Weights of a small GPT-style language model, trained from scratch on English Wikipedia: 2 heads of 64, untied embeddings.
Each number is 500 + 25 x the weight over its row's rms, rounded and kept within 0 to 999. Layers, rows and columns count from 0. Numbers have three digits each. The size before them is the row's rms in percent of the matrix's.

# up: layer 18 MLP up, 640x160, rms 0.216, rows 615-639, columns 0-79
# down: layer 18 MLP down (transposed), 640x160, rms 0.238, rows 615-639, columns 0-79
up615 096:488495479453531475512472518504501507507447492488488474500469495472468481460452494471537522487494437501477510493473535500497496495487469450518530461478526512513497490484508458537494511467509554494514500527473493502527476513512518527473484527
down615 104:509492510479508530457476514502473448540523488528503493475470499530479495537481464495499482505486525487497501473519469448486515509540490518502522540487481474503534505558540507511523522497466474511459489519481481502508489549514488488507513537
up616 101:497477512512515517481468489504491507536483511485515482481471441543462511514485476466485480514517472554525497498495546512505473505486473476509494464436537500456527499477497528502515490476497460488499502559491504483464520548509505478499504516
down616 098:497477548499512525526518516517492474491478511513499549533539516498481518533500532501475484512466525504498506501535500502521459442518516541505505469493453505490445532486459491512481516475484527461486485540541486476521502486500510503514523538
up617 099:538493481472526500494471468528493522498514483489512493496483508497504536484501500530493482461491544497483538490492535505523486481489524573488477520511517505520479461498504469527460465523489494494553499502480524499530491536512488486522483491
down617 101:458529512486519508533528495554505485514483505517524505540522473506527472482468522498497440510488499549471435511484504491537520473474530528501479528510516471483474446464549479491467488514553542476476499546464502536492511461504488492490523520
up618 095:502542450513531522483460544489524503475511460493492556542490485514552462473510476493526493516509525525538522552485499476540492499492501516521452521480496517482511493496481430518486461476533495491504475524502519462545485471530559491501469501
down618 092:458468509461500517514490463495471465514533529525482467464490473523471511469488507502496500508463528512527495501503512529491538477541499435517530509517421515493492454507507526547554493505476455503507486488490516506470518510482477481495465521
up619 107:476510484556519477499495467455491510469477509472527504477502474523500463490493466477466466512487510508463528529480540492528473511496471551498545475493485494507499531496517504526528506490450469542557523496498499472491491502497529480493472519
down619 111:523455537488495493491506479489506477478485534502482480472558531499461522490496521509464516491492505520512486522482485515555550459526469559536447482481462496531531470469546527511491524513456507497507489492464487526522503467527509538489481474
up620 095:489535498476516490468475501478522490491502478534515495477468471516495513491496506556479483490500584522490506499517543503476540485546526520503527466527523453469508519498513482517552461506499502507463522513526527538512504540512504533478473462
down620 100:479506482483523465468498463505514482487506523535499482457510507518521457515513485511454509516517471490460494511482489545503532484466498501539480466496464505500476521516426488560519512493485466530523498505528513501467472515496516488497489524
up621 087:514443525506489525509467509527512461451488509543522470488507529447511493514541513494459464491485522472491480530481493458507510466514502504502544490509480514485491513504534486526513463473555499515531457488541466530483522504493472508504500514
down621 098:512536488509505462472531490496513504541492511454477503483498475528505511509497518497555503528494497526508514501507496518503460520531511480509513500503539540502634494521462530475472493505474500495512531532454530481513481501502517476488498505
up622 091:510541487523490514512452486509478476474498514491492516453528486485482510504474537525531503446536524481486534459530503496543493468494463507474504463501451544540485559473506488491488515535477480471487507491488525509523458438549533487479469516
down622 092:479558506474479511463455514462542505453502472519512494473516509464518496543479501484515548528471487493487445476489511487501499486505493482479518516558497449510499466492465506498495526514528474513494506483494490495493499490495519552500519505
up623 103:509489506475486514544538481480493485481480513546513514541516535518505527488468489485474476478507499518526519541534500534530482517477491569477449516491527505456464497516527485507462465490470525473503544479496554509535521469539497478461525502
down623 092:504466509478450451531444462527495477483534503508458520503495540462518477482493506482496495514514525484482529516466521549497476477526494504507513513497469453484410476497510508500532511494497487519509474477490519534521498571502517490502522477
up624 101:456501538505495495552495473510548465477468498542475513494492537523527550518542492484489468533486519506513518467532528487503508502470466476513512499451498490542510498514548526534463454473447505524488499479505494516533503504506453487521533499
down624 095:520482503485512516485560542475487522504489449530504481527527459515522560528530505516501515446445507490482507466475490506518504452558486538524487494490487503495523461521476516473484503469543525505472493540506464522493503467472510490464498488
up625 095:508531477515462499527493520503479501496483501530523501521468522536512498478521552539491506491492512526503512528492508510488516523511486450473529482528474485515497497516510505472507533477497466462516517465484544529479487513518520529499505482
down625 092:492518510510477479482481522508481476514510479548450516511525527495515490483549501531512505492514467505478494491530478501518505511494532488456490548493517515486591476491481490521496517491547488494533465501495439519549532492541522536537513486
up626 095:477499458512481489488518464483540466505520531472477497475536526503465546503481527491444515499505519529474511486496516486469539469507494516484498507526496557530576517488489531488507478482532476509474508509470493511481548537493503531500518469
down626 098:482496503518519520501496475496461498506538535507523479497489492538528499491482540501519484484508533513518535488502503500550529533499522491524496488510472510501465513522506496495497487515515483531486447534500498500502511532491511500558543499
up627 099:488494464511503515517477554523505509495525517481505554471497483497516503491528499517496531481513509516467551502516512503495475455497539517511436424505551486492493492544522482494543466491513479461514476479506473535528498486502525527474518490
down627 104:535467522465505542531507499509512527504494488527524498514476537508499512505500512479474534475529490451543503482553473509460479534538513524549475475493462543476505452489500501489500515475473514502469467512511518495471499507523517502524538498
up628 097:512474533507460496495536467486499492462533513482507494503484502494512474495513532555506543456517513520484468506523526473473470493509476511486502507482487489457492469515414482493521488496521504472527501509500503517499488504523452484473476510
down628 096:482532480492525492536471503509492498508492512487506494479504484558492509493526493515497522475522505518493515471448481484532553470504499500486486488516506541509480488503565511524517536466521478486552494522483453474515474517518531492479515475
up629 106:525492493510529487575533501493469518426494516487477511522458487512472458513461486483488534514492518521489511525505445520530503481494487462479466478530506473543513511521469491486486504507516543514527456502482487482535493460476534463489497512
down629 095:514487493496522473497478513530520441498471500462503497496517498477464491499496507496478528461495504534456499439521536541546496537500528497501515541497472467481480497524508481505489489457485470481493523517477458535500495462521497505527499478
up630 099:484487519473516498488495463498506468498448510525495514514487506524496480495503539526521480522509529516505498515518471484467448473499495543509517481540534529486523480465533579494516540476541451496523501540492462549484507492509524500523472492
down630 102:500533520483513532477481538512526492526508469496504497534522496506496536511501546503480523509474491518520465497479502474487496545461448498527541509478510520530517462532542453531552556493526502513506513468547521516518533550496485512515524489
up631 094:471535513530540506493470504447511462485503515485482491480497469507502545503522470455486462521439544502480495480501508483501504499505539474472509517524518542523530505501516501475489513524494483525506481506529517478471539475511460462515519503
down631 092:530522496455476531511523510525523510546493505541469506488513553464482499509471522555514497522527462490506486515461468501514465459498482496495509520526512500483535525480487531537518464505513512513516504498510460533577495543502502523491490474
up632 100:524498504477514481498511528510530549507473507515514463469475498512539547529479467484451503509502496513512526447476494516501509502415490472476478498501520587493496495477500488553513509468507513483510508517496492496494500449504477466465522466
down632 094:500465515531480448496491466516494471534494533480483519486470530487511474485478523531471501491445466495501527501483446489485490533515528517544511524486497485481449524517489502494533475501495487525487535433510481544484481496529559489506495476
up633 092:523513533485502491491481506501489471470540526486482476485513502491487531480482492469443456499537475572526537526484450544524495433504519540497546514480484485465506507504482494486479501500501495488495494496528482496497497490448505476473484446
down633 087:471502505497476515530517486510549550509482480491496517544493494523527489531482520510525502515499498460491452495508515447492482511510469553506530487518511516540531463541484507510503500508490532520492549501525506489486513527527511497482486512
up634 105:530492560549499517456489489457510485502460519470484501498501509484509512503506511522496476518466491469483501527473492490510499485507493501522491559497487479527531533488480496487526518454503526451540513551540494526522516541473456517494515459
down634 097:528544447440495530525525507557504489538519515518496513502525485504496504488513502438495502537499504467497529491518502506506493481571504516504496479524546503486451511573466502518509513555513492530482467487496478483496537447516504482469495503
up635 111:494500486481508485529460496520497476477474516508506477504512507486467550514475476486502485516507507511495525455472497435443513472491474473503488500508455505497502498527504531517516505491490484524534498473534470521500486509522505460475524511
down635 108:524528525521510528503440517503486507506501485473527455469494475524512489511532506486495474475497478485510504519490452500518520523492468498497540486519481486500480503554510529497492485501509537492521500470493477516462509530535470512507486478
up636 094:542515501529480480494528496521513498522476487510538499496498517487513471507509543483520507474498520460496479489542461563445488519506495482522535474507499467519517523481458494503492542556475518467492518500440489486469502471500498499508510487
down636 089:460492488471472485478499496474507521451489486493502478526510490503528536512498487508512502461523468506511520460490557487505515462506501449506540497495493513434485486482500519511471538468497501490462536489535502483501503496514493525513535481
up637 100:565507490514517468502517484489468460537532485503493552502493521503531512509503466495460508421484468472534538496493476476497441503498506504533490534503478505518513490506468499522469501512468461511494508502458535526446524547497487522484509489
down637 104:512514552510483534486459508515493535503513510483451462506489522473434478480524481507557491525472568495481493528469510479476493481522481494493506501500548505487457481487506467479504475510479473562527518507506511524502493512517562488511532464
up638 095:498491537512494434507481470496511444478517544492523526562518454489486512504501463519521518515498492543501509507523523476503469488485517523497488472477499537488500513530467486506487493532513530486479507514465500527463471506481499562480476485
down638 097:478499479466504473488456471519441549482503517447541484478504483498529500492504508490537489458468534523475466481470511517498493468502460480528494487509473527490473528511481493502533538519498490503493527449485505508495517553496449463536505476
up639 100:507495476466487462479517490509508506479502501514488478529493533505491523498461486511448558481525517477523548509545527490533493531488466502470517510486510482521457449515509503533541536471511479440488522497469464514530509502463488521492507526
down639 094:510520503462478560528449456521521546498550446497469523484479537477472516474542479483472476495508499526495521505465518494494487501506447522484505470524532500525508499485465513502484470485517471499500498508504509539485497450478529520539503481